{
  "num_key_value_heads": 5,
  "hidden_act": "swiglu",
  "norm": "rmsnorm",
  "norm_place": "pre",
  "norm_eps": 1e-06,
  "qk_norm": false,
  "init_std_up": 0.028,
  "optimizer": "adam_variant",
  "schedule": "wsd",
  "decay_fraction": 0.648,
  "final_lr_fraction": 0.0,
  "batch_tokens": 65536,
  "max_steps": 9581
}
Each number is 500 + 40 x the weight over its row's rms, rounded and kept within 0 to 999. Layers, rows and columns count from 0. Numbers have three digits each. The size before them is the row's rms in percent of the matrix's.

# o: layer 11 attention output (transposed), 320x320, rms 0.0551, rows 263-319, columns 160-239
# v: layer 11 attention value, 320x320, rms 0.056, rows 264-319, columns 160-239
# gate: layer 11 MLP gate, 512x320, rms 0.045, rows 0-16, columns 160-239
# up: layer 11 MLP up, 512x320, rms 0.0473, rows 0-16, columns 160-239
# down: layer 11 MLP down (transposed), 512x320, rms 0.0426, rows 0-15, columns 160-239
o263 086:522484559529513527442509501409495523491440534478483506519502472495484488494435447512545490504446440477505599488428474517531489421492558519572540431532438457506530535499510548493534576500481435530572467515480576502550430463467481501563554467
v264 096:481450525512486461488533451562460457514492489533487506498522507494484503544498535461521515438477574565553504453505517437512509536534485499522566529489568509460489470531503484559477516535499497589547496465507490463471514505485470513501552510
o264 095:480577535531552539484471483521501502507516502513477528514472457459523481483462505491489521524478437456499491536436478549464491531542507564547477467501475464545599506442523538487471527429524495475479452579569488517426509530526478527491489453
v265 101:624502500542566557497516478471526472553528512510600537489501444447447461530490520496484521524514487576462458515494534542502470461492511511526464427479503521531459491489518573481527544475470434490448446586482563494556447460510472527540607540
o265 098:535487486463522497511499488485475514431519555446564487497503540536535490529521511427479505436503509438515530436434504497561499445401485431525530517493429456495496487525505461511505455501400510490555489397428508463563542477524489546493540511
v266 097:512475517444554459523559532566481494485492487487545470586507498514482472540506413465480534473479548392511495538469518547533605474519555530550438446542520556440448438517536517524496458512546531456489504547490458518483561466455498523478567516
o266 098:468501489518490522533523454542504463466425577503451573461467516443489531420526502491514438491499469531510486529449513488476434452486553508526519500523501519580560422483474487523430484506478498529541483523510574488498538465520523468446554597
v267 092:490547483491497494535496545471490567534463493525489505523429522477511584520550565513499499571557364589529445482496433531472441472516478442557421532549467493536502584500491528503457469473444563484500533495482590451536474569465473431558565512
o267 088:557480518458490533446543492544520483587522524438457489570521511530489508517544516523460528556541510489554503451503527470548546522427515447494443441474444504531480543526381437504536539473535509529499521461526486468455485549457501556564500544
v268 093:450518493522479582477507438495455563493505476492436424499513474520509435514552477581506513396548538441464435535476506546511471514498532492547524504483548439565503482510613451483494434499470524500527507501506498415465517504540482471453547504
o268 089:453396490548503506560459561537552510514522531562460498503519496525569460461489491521495410506465567538500471476449550523513530484514573475475535597503485521561479515504510556553538538504485493506571539520536458465504473484507506518503496466
v269 092:496522494532562525460488484520512497504548440500522476533481504506443454505497375459465511510533589507527507542464460537394466532528509457486521518482537507619579496398524540519530578546581504510442472452506454561477482537554463525500480469
o269 092:497481517451559494485552427491531582460472536452439454516572500527471416513567509459524485525505534490487426455458519484506482456462516495562498534501461468497474520554428461400506516492494471522582507500500513484500530591512458537490500451
v270 103:571444496542454533516457436472522549525508515509494568491472549547524455500503509517542498591542500508522487446493453491493495514496520444461525479554489434524572485413538511528488540468464439521516535462509531482495543465527533450523447531
o270 098:610503539449535491485453552468471459536463519543505535554513495524516513417529430558533516509582509417430451505533449530483405555469475473481450526489572408512486511510497469412542554463535497466436533518537473581508480541522486465525567430
v271 097:468564506547540534543516507483526464514539467516517555530490489532546452577491491453471510476502448505467497539540497514469454492536490521523448532430541486521505508540475533527533548489461423525524551517459493503459509488560464516511589524
o271 092:462459471472516485507486529480506512455513467431531572547515572471501451542497516513562564465424479453534540454519512546509659488435494541433519484494487504551510477494499502521486483525586485518553485432401486436514577517480573540463453492
v272 095:551461553516511513470505464486497558534536464542480491485425434465506484428597494538501474422585463467473507478532526477503445465529521532548500539448503516506504480413462496486421536488438443526488548557494484449487508449481489509500519498
o272 088:529510485510513560490541515522459535479452510454423480541466530547531518507455554460445430487587486502534459452543443484596495538363502504424538472442493517493511529482416528542518537516470423436489544555499490489558524443500506496482483464
v273 095:566520609468491529618573420519464506490588482471472510516531459465525358501515525446453482521519452456536538516515516513501487484511498487430499520526554481496506465526521463471416554530477436497518522482496500504459586485479518506486487461
o273 088:463533506540404527503507539476435469460426518557544536518472538460491486516554502436468559535489534475483548510489480523501550566530491497430534451562519520478526530472547530414535514546563528467576461499491442455481547458554538467429468386
v274 093:476484496495523486538493457502577499449521529550489549514554508503488497463461473511415490520558510488464527518454538527546551544518504521517474485468494555478479487555459516497539511496535503486450521543469458475505483487518528468503503467
o274 087:464540420457447484502504414489499495511471512443423562460511540456458526495531459463563506468487440445495545575517506475467450461568427394551593453465486427475532524515558432478513502554441518498472499464506520465495485480493548522477553611
v275 093:493459496488562500495470548499491506546531465486516518532470438518515477486486453562514501426531569502478516530422551473453545485505567537473449527496558524501507507419437505346498529465509476539433460483525521453538442491496469523480472531
o275 087:519475595458547466496493444489488547474397509505530453476604448457459517524484481492514511502503511511498488522522492501511455484497556592576565414522516479524524496505483516452480513501513412455553489476463486489550525410518471496475518489
v276 092:536528513548437535418480485507523438467408470517488484443529514466545508436504542528421526530453516527466540504557566497488598493457464496506520517452498454594526495473570492534467512488494462517498552491514573513506411507549440521515469459
o276 091:486469479578462494537502483438518536452584490545478494550501509494504414460474515451561532512510483620528586490526570559461542463463524523508541446471511501488505458502543573508523500483456519582542493445469532411455404548481511568558462493
v277 096:604551459454497494544485508487590520543504564468558471463488509518469521483499461473516523541543473422528517524470536527494465476533477449500489514503540521469449475600502499491494516431596559471390514591515506519503477526452501497518561473
o277 093:522504402447491508440530524468560448516461513461452540496509549505489502503577485536540459491400456412531495500429502507518449457472477508472489475528536433491542483518437427520571513473364510571473503443456534472563501560449561489484504542
v278 087:529437524506514543460456523505545450534508511556417517527497477517512444488530474543483555472478540520497565477522516501548500510512501514485499494528488511508488458488495515535438550537488501540543460464508433448492411464565442544514510516
o278 081:459462555499543564528557537497496473516457463504426557486434508416469390460501524469527514480442488415527461442515438482522479458557561448485451501539486476512520502457536551532463520480455510464532450528462443492504512480512511560523538447
v279 093:514445533505518523493535511493472429496553528498581556524518515485524441461441471544429523546503491488565445500480524453476478466520521459487478517550502464443456520450463523539484590541503500530495488480498466561490426534529498499496549489
o279 082:508535500499483406546479410453408537454520509480497479489513492553478494496522469514541589485556514448522485521535511445496489536569464440535471473486480478452494467498570485437444500431482483493565430442539514481489468526489483447548610461
v280 094:451460526511497452472452528456489506484518516552413468557455541456513532483565488457525514438490437470525451521505522476489472489484502465439514541515558497452464530473543495491490523527517508520493534436497510467516487520503436488403524593
o280 092:437539499516520486518471495466434617537567536516403523495548454493494488503457471530536466545448531532530525482543501479528463531444499537561517528528524521451536491581430554484530549509524520548536501535622532476466440551526468469565512484
v281 087:478461472496473527553506477561525491457498495538500493444529547503464476505476530485508553447478496475589553512504549533493517484444541481572578556493492527525477439550522540514560514594577482533517554503531493504468541434499538516453483521
o281 086:443502458504473520528496494450426466469556437479456493531540492434544429474489511498543518515416464508489462555542521549437536548490537508528447578549557532535509499496576534494510473579462454544526478488493479509493535500491483483435506511
v282 098:467475526501540495483444607484505472526454530478536569491504509502437505558520530461563488580486489507594490437529516478511507547539489490499494457449501519483501533538513528527491522484544525532482516517500463510509477472504478536485550578
o282 096:481478472506600512483477489486426512489476466525542510463526436569436444491506461493581486434420488425471410460444474482479470512490532577508496509447506511548447411543528543478471451513483496567449499531500474500520562549517507456482545543
v283 091:535536519481433548521530478487520441501489520485506444422466443504525511445516507484459503490526420524532567596500467501503425522521496476519512445428567465499526525545526497600529498490435507486496485580480500467510483498507539525567601470
o283 088:509455471460452553569520502492560471561462507473459547512436555560535462505465519519483543434449508420499502474382491547511530540485449451506491516544483516467444469512542496547505502535441526528516528440494521469485520526473525533476459522
v284 096:448453486437502517441528534532503501415590455540534515558521548528465484464534453505547456566462462446469546521506555494402556534496517519505443490518489524460500528561454480468513539499542499535476496518452443498529528511469503519489560466
o284 090:480487467475501551566463474505510456543536549491471577461499495456477518544515477545547480473455504510548555494536574487489437477616535542518497484461512493531499468481444492501530465510497522511498498518532520556514514471473517473436515496
v285 091:521542471482586461475554569566482462469543549432460531498513497464452510508460445439535484526466539488539479543477455522440476473551498504477503483550496542444454473499506384468543491481492571487454536465516491493454501517457475506440477517
o285 087:586542517476527473419551450460476438480452475572543503465512452488456490476502518480487477498487478530498501586503520445513428480529503524507489491496499489434555487500521500369482517506525495509527498520519533534532523569508484523527584512
v286 094:486529554547505483536507449478475565476489486506508492430491541540546529526443466464498506440545565484478549513514628527529477521514439472495483587464560499506487485423601451511479449481539545562444478502501510485560476572489451488521510550
o286 091:549484499451528469517411456501539430487447438536533432493531444493526489499514486526489539529544460583451575521485588565439439523521491563530470418435504519481585474497463473537537489459496429508569494457492550483461498599452537475533458491
v287 089:477520433535535495577526520501494491500567457441433513494469413515491472499476509471473502471471534474504471557447469482446519525559499491444503553551538494515534555495424481472505541449597515578513492513514436446535506465516530476543535463
o287 086:464529506485538446511458500569493469483450460416491451500576484389481449548561550523536580471508521476545478562523519489492468522526544473499466481501482516516518546481516470476451452529411505559425485477400549531513572473524569529461523440
v288 099:575415497513552482494499557452520469517477514466568467505459550514490506516559475509499460467428559475529547518531530558490472515511525502440510572539584564414468449585516490496573548438549532465509484496477464522446492468557505540412487526
o288 096:490445436514550481506473494493460439493485477508478524500525479441533490470570521564540374421463486419552464531494459487460425392484462482430550578524555464446469471475467531501497465494435519496442502443519542497577500523478465475453513539
v289 093:537500547457493509531531527421521447491585444479489476462553421492504430539516432504482545440487463477475461475481472440521511510527481460513549491441532449560479506518541471484466472498474505517434462439461532471532522472487489504557505468
o289 090:490522480502426513554511586440451503460517463512536539466521540572538474521402489443488529544405465475460505471387512532507520546499479493522485402534467524437472505502492496520508511486463521494537516505485480448484522536490570510529547449
v290 096:567524515522452479565543452436445475524461512483527473469489458484504453534581570382575528528479425540472471484513464484522438447478482487563492452489507450492502508558501503533452523477443499456528483538499555502512521454462498560522520523
o290 090:530494507544536516514550576543499470526499545490584483497433539554553495554493580490388474447503488490475457440400459526498515481469493503493521551534460475476512499489477521499493521492536529506535501446510477443481548480524509509558472437
v291 096:460482520506544435452433501556579499468522423466482549575541533499479460473567437516522470508398530515452444504511496521464502581484537539390502449522616537467477486527525517502471547489534530535443463388511518516482445500530512432408471508
o291 087:388506536448544447532519509513444524492544431497483560478555514435439456545484512432578448419437494473526453519530496498464499556550468513479538480533515507486506441541521508465452447455447482506511411531514541494520501450547424526450505479
v292 092:443526471477488485556471492433459553461522473519487542559534515498514485529522467521504522414533443511391442511496457503607472500484541529493490439463541482473502541467548520509564551470421476524535505601482461479532500467536507522455495502
o292 087:526486534504535453526448537512492526453520469529552546524499527584501610515491520440471549470560482503439471463602472505517499534484489535495584550458495546428499456555567498511443488538549479480475540498471534487529512513526539447532491497
v293 089:502487422463481478478557531479487470472497525517488480466567537423469586489511524538504513484499546517541539515487548518488496460548546523503563468511505501564424510589476509428497464561567547450482457585459480544533487495482468544477469518
o293 084:514499477552436546549595522511479468525464599513528468507510543543521543510527507459416482515449541483530413537440500519487540441520497562545538526500510468493461476505506473503493523518467515456518456389443472444520508542433482500464471508
v294 097:510500495515471513519507513454532536511485509468571456474493464548498574495503507540477457413513462471563504520494526447513455475485450482521453551455486446512513496491498518550569499472473543482530537587511539490556427470534560491552509485
o294 089:535484542438450480492478485491505475491440434548526496518478420457502558488505497563456520473511458462469563454462517510461456483452477509571540535493500519446519485419441464504493482479491533500440508430475490525513472535489506449606500446
v295 088:565482491498432514485539494479515482439474538457464434523427524478525479519607537559502502492474456435581511479516459449522421560511537480485450566562491425482509482520527444458499543544499545493448490486491531507510498478468506445436539465
o295 087:513458483500470456521438529447476432582526529499486560472514486540513523490475485589524434550497495495448490544402519466527490435493490552511559477539500507513476535494500554448521537450450543544560527533548522465510493479514434467513526539
v296 092:453488451503477503505497524506471513458505537499466455513498498526593544481505571495585523429506429490425480539442540475509496434437495533499499457439417486521502463506552472483557423540393507463507511506527498416543521468493512510520467526
o296 091:500445498544437488492464495528516484464482535596512504496542528581518592505360466548468467512515526586459559488497483524521521525425535587572551511511545527492462492556546475495556530574583485517500503538521537559508472442449494450550462470
v297 090:460474508550500504491483522454455538466532487420540480483508524567449488472524458492453469543471462456521447529449437489481439498554489424485445473549491493482484534468437589572523510538497494496524523514465481486489482496533550431465511486
o297 083:467414530458478479566495489467463469484489433370497452516520505492460496517551530459522449510468527458526523507514484403474544486602494442477539528558444535537432529513546514452505515488456468512537430504510523497508468488504445441501562545
v298 092:523454481460460516448520522496494498492479503512509543542492495552512470491571479607465508534520531442620523472551493488486539505496563471442496507495476491485562513390508513575505518504555511552506528454522493467551410437475497502544531516
o298 088:487511521514526428571524435498424542511446531519480536514520456503508475484448434523554495523580499483464521490449542517457435474502543499537489481432491510571522488495510547414464528451468499451501486523516502509459421464505421480599566498
v299 100:474504445483463493549491443522555536500538477498476483531496461435523468493453474463544525478522435499452458506467450469549444514470487498496517519499512482554471507473518505444470454544442463462518564536495516521510588486476455432540515489
o299 097:505501518478434546445530511532532554505537477477516522524484595547456525483500509452474600572482492539432492407527507506585546581427452441505558497523507527539497522550551458537571493545552495519506478463488492433520561420494560548502465490
v300 092:487520434514538466513541443474544460546533502513432537546529486525507415502563459461515532430585488453533482536509458467554407515499530504475482576481526445599446433513516431473506505499489593575494576474490556493493562454580507401533457415
o300 088:444489489447530460505480444522456486462504530513478593536572525500486521501417521511545487560448508531469505451491518488496527477464532500486514497475562446528519560507456445508515493526574435534549525455439535462533462501543566548539523442
v301 093:545517548488458552587536451506421496515414477498492582430480512528431462521515515450482532529436459494565523461501473527455497496509483465508552587491543483444510446584529522539470450525477472530539550498494595507516517456483482471532510468
o301 085:448532522557416599524543513444479448475540465457521505547504487501519444477524521486480590542458481503502532499419541505504528504555447490474494445558493512547494478484477556465504523491507566496536473508458507501441520521515510544504472531
v302 097:454557495481439556498506520540471544537457414525552477583462496509487494598539540477529474508512470483539457510515477457443455523484544516542448507465524507450579514495586508585542478482460496401516495452540546521515482529464546513493521527
o302 096:528448541504543536426503529501559606524485523542482505515524482607512520411522417526499521494533536476425474451457546480605488460468516521499576527510485536564516480554430498489506559473570556551515559553496493495510494505541478498564479526
v303 088:457514454513498511563533515531486475527507478555506559507504560521513422505458555590494481398483557477509525471550528544465505460459498483505511564406543547483569507486520441442505571560483455527520507448506470525463492518543465519534453522
o303 086:446557501549488526488542515490464517459475443540548543565551517481594471459493511470578527497470485503541426542506485496481526518467467530451486521474532507497538485466524509410467457481528483507490502507425474487512509505528491519491453393
v304 099:530487518473487486487482530478543433517516531510445500490556480524506528421506483464531563506500497483520514462533482498454535483483565511530479491491498475451534468458524487498510474536500510551516550444508493449438482494472546522501498507
o304 099:547519490517541389487557476500509512516469446466469509479478535460508465451416519506493557557432466545524474435598499560501465560526503467547420536555544509517513463479499496434466533519516446492494451519519542565516511526487444454578483498
v305 092:529428490501522464456522510468492544563438496549523487500467519511484513476495471587455456478522583492449474480510412537526548529475459536418541497533528509451496474390434491507462482510474528446499434524496462505517427484517445464524504495
o305 092:504529524544478502506506461558509513456522479435489513530508575519474543502486485496506420462531484521523566496497463475487413388456505443429463449482511454464479469486419477585516480453438481481471507477506503559534516463532533528496557513
v306 097:470503538502468543543539479479459593484500509499497522533465520499480497511460523445508487505479492500476468440466486432546453523504458476442513485560458526519502500485432469497459543540460471468557548586486487479498518523498475445549575479
o306 098:542484522527445512437507551492588485557481480462556459515467521533518492525584529508451576537493528483441503410486507405520531491502471470487449542530421486551503566489484489533523499514516512427524443498465461547545548455450557502505474459
v307 095:511543484528488496474513483433509516505471542462575521449497536505617464548454482537476500568580517540487446515471490520501519455454426453490442448483489477573518472382548567538546477481476465465487479503507508517518473562535480499441494512
o307 089:576459487479545401504473509442476470504463473522582476505544504559520530537520488511502471506547474518391535478512488494512502515440459476512493493448475540501476539521487474443567535553544454481549484483478483452489469548475408504539456500
v308 092:528518529515468502615485468511485531488485497491539486490535539540428525527500409486452485528545530552416504510443548511521532554530468458468461537485579534451528485521526507550578522430567524496510520527482485591546468491467474457532535414
o308 093:472443527498495495556425489543526447467534538484442527452491504515493486549601491482480494424540542482435539567434527531463438460600438439473510478475469462525531485506495464524528530460426546518473509540469512476459510516478559491450447509
v309 093:533482499444509525472480613530539480552520459466530476421494487514455500500524524463527540507484518438535525488533496468578471530480532499444531532518525507471542511485589449518463520527571541458496433489523489502511482507543515507543510507
o309 095:521577436490458505500555516457505551481506529553553463479494504577485461444506476527542558483441525483459414494451464476442452455489541509480531553527506490456509440506539488422594466528518448511484471496542514586520535539517488489511535465
v310 088:487519469476544536480506476475569512462503513532418450537488485548488542485497443552448473487545466472473483522534484613563468591454540416498508471587551539444501527488489521573559485496552485545553529530479500568525521558510524450457516519
o310 090:559467508515535477554505452564510483505586495419413504506439484498459541511511497529550506511526498500460513569520518496467502490542507431408411559558491550505483519516563492542530495521472475539459500450527585479508464503476522484479542567
v311 086:465495508517490489472530467446503491474471599454481488536441545512510511475511502565514460524529513517462426542516448459452413502526516474602547455536533522411428424441500528523494508569490500548558519499477517584505492543452466484463528507
o311 086:467470475556534520491487494501452522529498487445384489530507458515482510487496457517490434542548512530531522494475491471528491536538473445463486500575437513504463552478511511478505541492452435493482449561624510525440460506486456505482508464
v312 098:472453495520405519480496518442546535520488518502547530495491481539522511468375486499573497513509572458518547541501561474566483498476509551501496476538436537421524501498444477516523533444568525445515466570531437562513428491515531509541468499
o312 097:565497448481515506495454496504480501571479519516519486452490465472463552492588441537519519467551477444446473526510504428457426475547397500490489437500507443425512512476516480576545417534481479431409521443529451572500497472480561487493540524
v313 102:553491468523474449521505461584507482471468474502464505508466549443462512514523572449498492486477544535486432448454497547516476506464494510436468520610572532462447533590576425495472471471478580501502459447507482437495501475470529481466441503
o313 101:497593577524500557475477476541517453508529533574502493513501493455514496482574485497511471474535529497510473627515462470462490462573494473449511531520530450411565523499471519459503516462513559555454486553518526494439471523565463569515555522
v314 102:502493448439478493528488511451473464579536468499490547425514480518385473498519497499496515520513487538497497518519425512440535506495491486471509503500550465462542515550482547465457479507520489464489483533508533548515519494507432506485454530
o314 099:423494513574493532572486505461444608414558478495514498510469525493538485482539462479506594507465547471565524469463565472531513504486478454474512558468511463497474517515485579541507467467464589543465525477472464460439509546554579530524497503
v315 094:460509575587556519364461529503462492409491430514502394529539481495520541504514486509483468472519486428431492480536541552489510459477543495514456496465557495538505524417536577585457537498450478503473488477502503514464512596461514511495587530
o315 093:480451490439495490534539458509529524531523522448482455502541537553502491509445509438472468501517507536592522424549486524511490514469546495496563475494466569454487456516467573576515500480484462524605482464540536460460459537517457438483448539
v316 087:550456475543498517560569445454488456464466491555511609465443518474470501479558496451489597538473494501559481532536585524463429462486521469444514527502532482434480525582519483483544566565461528490521510503501557471515423460545476483463550484
o316 083:467488465476495463561537508463492418534444431493481509588539502448595482465562587465500519477438450484449477536509561545505531517560486484512507495550534522504501514492514521431491497483496509503516497450435509453551496545448435537494526501
v317 086:519477415455515512542524460483455504509518487536571621483460553526435460537515497515432502583515477530596522515530484522498489484513478459444461510542521501471514539476421523499560477486487530476449477507471487584578492492535500533532500498
o317 079:488512504520504529541438469484431443466470500457501532509476475518492544508574445497534545501517495444421523567471509491541449467583443476517505479512513458529484525477473471404469489459478538543486493497507525495494476473514490476493593503
v318 100:507451522509472497536522500558495510537501495486585543534491586505480464495469505480403493517506516433629568450500513520494521485523476477463587589486508472535523457458491478461483495531499508562515539472485559479428543481513522521509419468
o318 098:531544510491475500454476475479489526476481514503500515579512470422521450441508520519516512536514446425510494496515500520450498457505516524429434474508553494544531548462449453432447540460512485515483532448489528552488514575521490497441551493
v319 092:553504517479562437518427481596554463441499448537468472537478480545554559533536554536581498443476501461461480491522512504473467504454558547508488436515490512582482485542485499372496563536505446477526488399495543522533537520483500488492448550
o319 097:515581489509483485489564537458581501488443513522518471515541547550494557511479482489522510490427420508557430506484473558546529486435528588546575529539520503490506541602533518477499495530543444534513525504505581491546472423529433523460427521
gate0 097:410513438533457473548472493461435497494497571501415530563496530424425479504517565563456498522492541450503472469526534527456541491457522493482464532522483509508520471533514567518539578422488508629427481557538507510477493498465510512422514501
up0 092:441454468450465535475561442435454460576487475566584508467571576450453439502448538488449454503478455517469541510454540455458509569499519506525467476568498482462415510554479501503467452394546488493476360493461419498505521513543486486451496479
down0 097:546494475531519513510513536556528503437522390507475540442492468536560471493553502491584521555513496470463446495508503498467547492489446527521466503440520517450484509473520514494543536498447573516547602506509518494557497492495524522488465565
gate1 105:456610478496480469505575403508533504497518464456465508496544524537552494549482510542565566528553521487589495568496467513516491561492472592487554545478490539467478535469528548510539508449527517515496479551476509459496534455552476477544494534
up1 100:511484517533451576522458462532528517569498477498435428512476425510515485520524520546459572521530395519461539457473489509540465461480555455527460482469552528463590503492454537461485563530493460494455481467553491507513435453481527492528536532
down1 105:457572543541456477544498516548487542497499548508506589485493489529502465501543522547471476368501654512546501500541521487548540458523593562476585534537470511512397487494504498508519467487461487549528473608459539414601496536483458446509444522
gate2 096:487466485474470462491525498544482489562500529532539543443427497469532484505504465535523450466545462519519464503457521516513544511509494552489491475474486473523450476491552554518467470392513465478494461474537543487468505483469495490433508474
up2 096:444475561463533521485499491561486532475536474494440499491484493505516470526446531517559474541538513525476489478536514531522483461497534548448538505487447496538490430506454478561488450455557559437498485544505414491455611512436512500515529589
down2 097:458580467488494483511503552544499436496488501561470455526533487469487473505482438479404497490553504493431441463473537480558520490482493501524527499493504505509455519541499591475476502509491490452449522459550406532483503497454557435439505556
gate3 108:487460504493470522478510518474520500616538533504515554498463538453442534483504491523474458539553479548462559528513480549495512512493511453575444492492561503501469458490482428451480601499478510532551521518558510445474490475464544568482499470
up3 107:519476475535523444483495586474503576527555562469543577442494478496479517464479429502527466496488488584485591531533510499444463590570468482476493502518486500427561535473469514476539469486510521474491455505465488529422478510473548507517504484
down3 109:517501582479391462535501485528532458417477468532549491518445418491482428528543501451457533532487474500426545544501525511484495526526457497430565544546484500588454536525537426621543523556475495503475514446537498518485477497481471487500458515
gate4 097:506466480504452528544462534557497497508507482507558510503506429518567504540480547591524563518508405489485448538458481509465535533408535525488506554410483477465509526465550483481482499458474498499442562544506509458505439493473496529366551504
up4 102:524574570560540492486476441489506486531453437448559534484406434548579506451386534574459487496485451500501523507545485540457526478455466551496551503572507510450499516465501548546479538518474553543489525454517468502523486468457561484483507484
down4 104:596437521497509457553506506511450516409488590462506500477467548514430578475479481478513465486505521595529509530542502482525502482570538522467420510511545474450447521466431507433531442488447465524472518526518447529545536434520480498496499547
gate5 100:469542519473510486457486543508485519478477475493511432449551531565533475560486495503535479503368466523467462461499494423389543555539530515548540537483501529513482529479519403544478561475574479527457539471515519542458533486495445460504435498
up5 099:528514504566528523514522493438481463428560604489495511492482502460526465461490427509423583496470437561459490530494550548561469441563456531455565461488592504535499485484595501487540555470514484521595479477458518582473507470483497431520529505
down5 096:489442513522516563503465497515547475494474464493540466464449530486534543562508549443500512398480489550514453499583497407492570523483507488499460522410443506564539544466491496553471420540527497538580525521428436524431566533529472498556416473
gate6 104:448491456527523529520622470462511481546562553525497501404515442422543448444464549523505507493534519478463492434519557546407477536444545530513461505515555497512456455506545509490488488485567482507482527531527460498380475457474527490541540577
up6 102:496448499536544512503517522465529474482416544420443443486478548448502543551530513533495465528561478515465563469510573489526498369500562501517453499475499500448449476486521495476548429526494567562517501501478465459488565474461489469535504430
down6 106:429515510478538586489518480470522532550535478433525499505485467512506438499528455492470567452450499498565477548503430592474514461509442477540423494551573477484433512534418493474481468434513479439489520445525483475523476454538496474519582577
gate7 099:487532551539527496523492473456572529464519531490539525489540495484503432475533540469533556588508499492544585472456580454523500536528449559493529473528511501489484476507534508486482578442571460466518561504506542527532488443470471522481454444
up7 098:399481537482537510539546452453517484535508484516500510469546522495493503542494496536458491478474480431511512432584517458488463495482504501433475533493505483420544551490464497459412497570547516451578471495580471501549527470404467462430568536
down7 095:480535483474477488490547506574448500442445483487504476512486492479508498423511511423492456461460570448498511506445513458530517527510448513546485442543517411537465429519525534504547543489470569551493459490489498485440517458517562539464500495
gate8 102:482546456543485451475591513541485469534462510507525505458469504485552458549535539488483483564549580490498466569535530436450531473549517514426507496508463472543469494441574453510489532411487497445507534491432477393511528483524444511449489463
up8 097:502484471463519461485499489512493504483506533543580445502474504474496512459534454557508475587509475532545481427489502564481456483488426529469458572448562533484492467534466510484528495509504559506546474501538500465516443467507472565518466553
down8 099:547507540495479533505467447420553487530440432580500480502460494495521489547430556499518612464501580502556544622444502502482528446529507437444557423483500453472384519476559563468445504438532465520465548466532485594479602449515484527450463531
gate9 102:501466495479512542568464448580520529517457511504489531461449450447570471574527501472528503485518434500532517430496473603483487506452531538422476542446486527461469538527505537422530400502531502464485492479510495435484530481541524485524485506
up9 103:512514497525498534578496495482522519488487457491507524455443514484450534529461564502477525501519442537438455596487518543454519530526512434499430508557544455469565476522456493590531584485553470584536540514511519485509467500458581508492514474
down9 106:478475480462475560468609507498466557465405531515437484539559503447477494517545445541554444470512502397521446475446477530437520523475534502449455525528511482551461485504598494486440477525507458491513486519495567494484552557514530510458510495
gate10 095:513507529566445490554443462529457531493436447547511507574542464548478579565486528495529555498552490524553562477528510544482491496482478470505481473555508446475423503494497516493549544498489469390491545476487406395480529470451417479478539505
up10 098:495495491556496444533490503578488514473454469527537558555571568540498537522455496472490506538572531558474544476521459456530481508571420502492541529549526511509485472554456529490463489428514423553504469499543545491504504519468401541436513508
down10 091:494445477420482501497556491493512457536509529508516486481428488461505436390490512496470503464434503513456478466505492477509555502529527528536499513432491494550558526459487570536490517506487551503569511512452550485513472539519555488560487494
gate11 093:496433474458430523506503573527492491458558546477488468539433559549483451476502438480525498534547542519548524446522517468504559486567502535483510537491498499507517497496521444608543501483492502577413561450548576553559545558448503453552504447
up11 089:454493585506587498551513477425479583510543457519519504570497463448537505529452474409485467484426515487544579603459515522513502449515446544514446458437513512505506534537476543495535583466511490447528457495501522528451457486477576485478496522
down11 093:503531543476477511500474526544540515550470533568522488451514497451521507547503470527468505423486497430549447484533578434453497463489521515462529520521452513507501569554546542520409457538570424518505518517443470456440604439548477520514499501
gate12 104:450499514491499485573592456467529535550518476577428500520470489491458496475452484455444505452552570506514550498477506579472503512427495469495419438379492499448493512503552524577524500397571497425551499599565569465506501528441535436462531493
up12 104:456526521543509501467537521526579521485549512509424440521472515474482520506513467463580600521524529534475554481496536484559516433485471506519446443439510470510507488463514508484507459518470507470516531440468540451540485492522501488501490501
down12 106:487531488504474424469497498496529527556517465551466436526565456502512478479479545544482480501447452501588469477486515517484457513475423570498464517528519539502520539447456497496442472456497491452480465497519556483489477477512521499468495525
gate13 099:445534448436486549514520561486499452453521517518489473571537484510582510550465461484431473525565526482539537519530490572481539494492459545474490460434431587538568517472480599423484476482553465483431527489448506516487544478455459485454509396
up13 099:473425472483487533474505535459513472501466493521529519505514457434499443514553489494525549454527449489487474494530543513519498537455590575509438498479543504535523581511413512484430468509405506481452472544454538455444463523419535436543490525
down13 095:577542463508540560475540536566586493477480490476524482509534489502492505491477434557545536502566574540495547536549493504456508480377470496480488535542462532526491410491529550540457463496508459472440493567495546512537500599549494456473496538
gate14 097:457512483420503455462500511518545498500501460485468553533568540555534490468573525510518444545461511529507443443530494533484491565521492593446506465443535537455442488515438517480508515519500477466473471521461462493535474544488543499551529484
up14 095:484496495590510507443554540570477482523480504483504516514548532547492488530547530499451485532480463535499441498602504480503524534495445504509551520483476473516402523454497463578540492481526481451421499497559458458592494463527440455486530528
down14 095:396516515498472460561459454555541542479585454519511481480525523534487440509530522495466464524526490552466512489441541433518578484454529518469554511559522576485490530468501514457467527515555465534490501479500471449475564469472488562539550463
gate15 101:513452492543500463538519531463473489553471447534376486575461446473543529462507531511519521480578526492470486472526453548499504509504501459517429510469476561527531436535501503525482505508471518567520506533510572536558439505497464499482556529
up15 105:487535444504511470518462516516522494519556457487467501432528509519548520471524511527530449463500550437536500526504551537464492454438533457451430475566469502507527469552493568610497501499568497526503552535548495504447529504515464450540481585
down15 102:498588500449518450505534512526498458418529493518548426464540502496460566535519446484471474508394502508545530442475494513496510452415542499528429469479520470524459516435552461496480507446515563432516498422468500492507533496545514467486515424
gate16 104:462521506514550520511485433516583537531520434482502469524506483497434536498510546501558486490456422558555514527555474488487430533449531543488501490442511435475446437484522568502465532496494523527458486496491530459504542510530534530491519500
up16 106:483577519528442532518460486553433493492510507457490488475465568422479456514508510507488508432497545464504582430474553492477472435483499532554530508451468481402533480462452519430547533467500503487499481503496440519512459413477524394463443448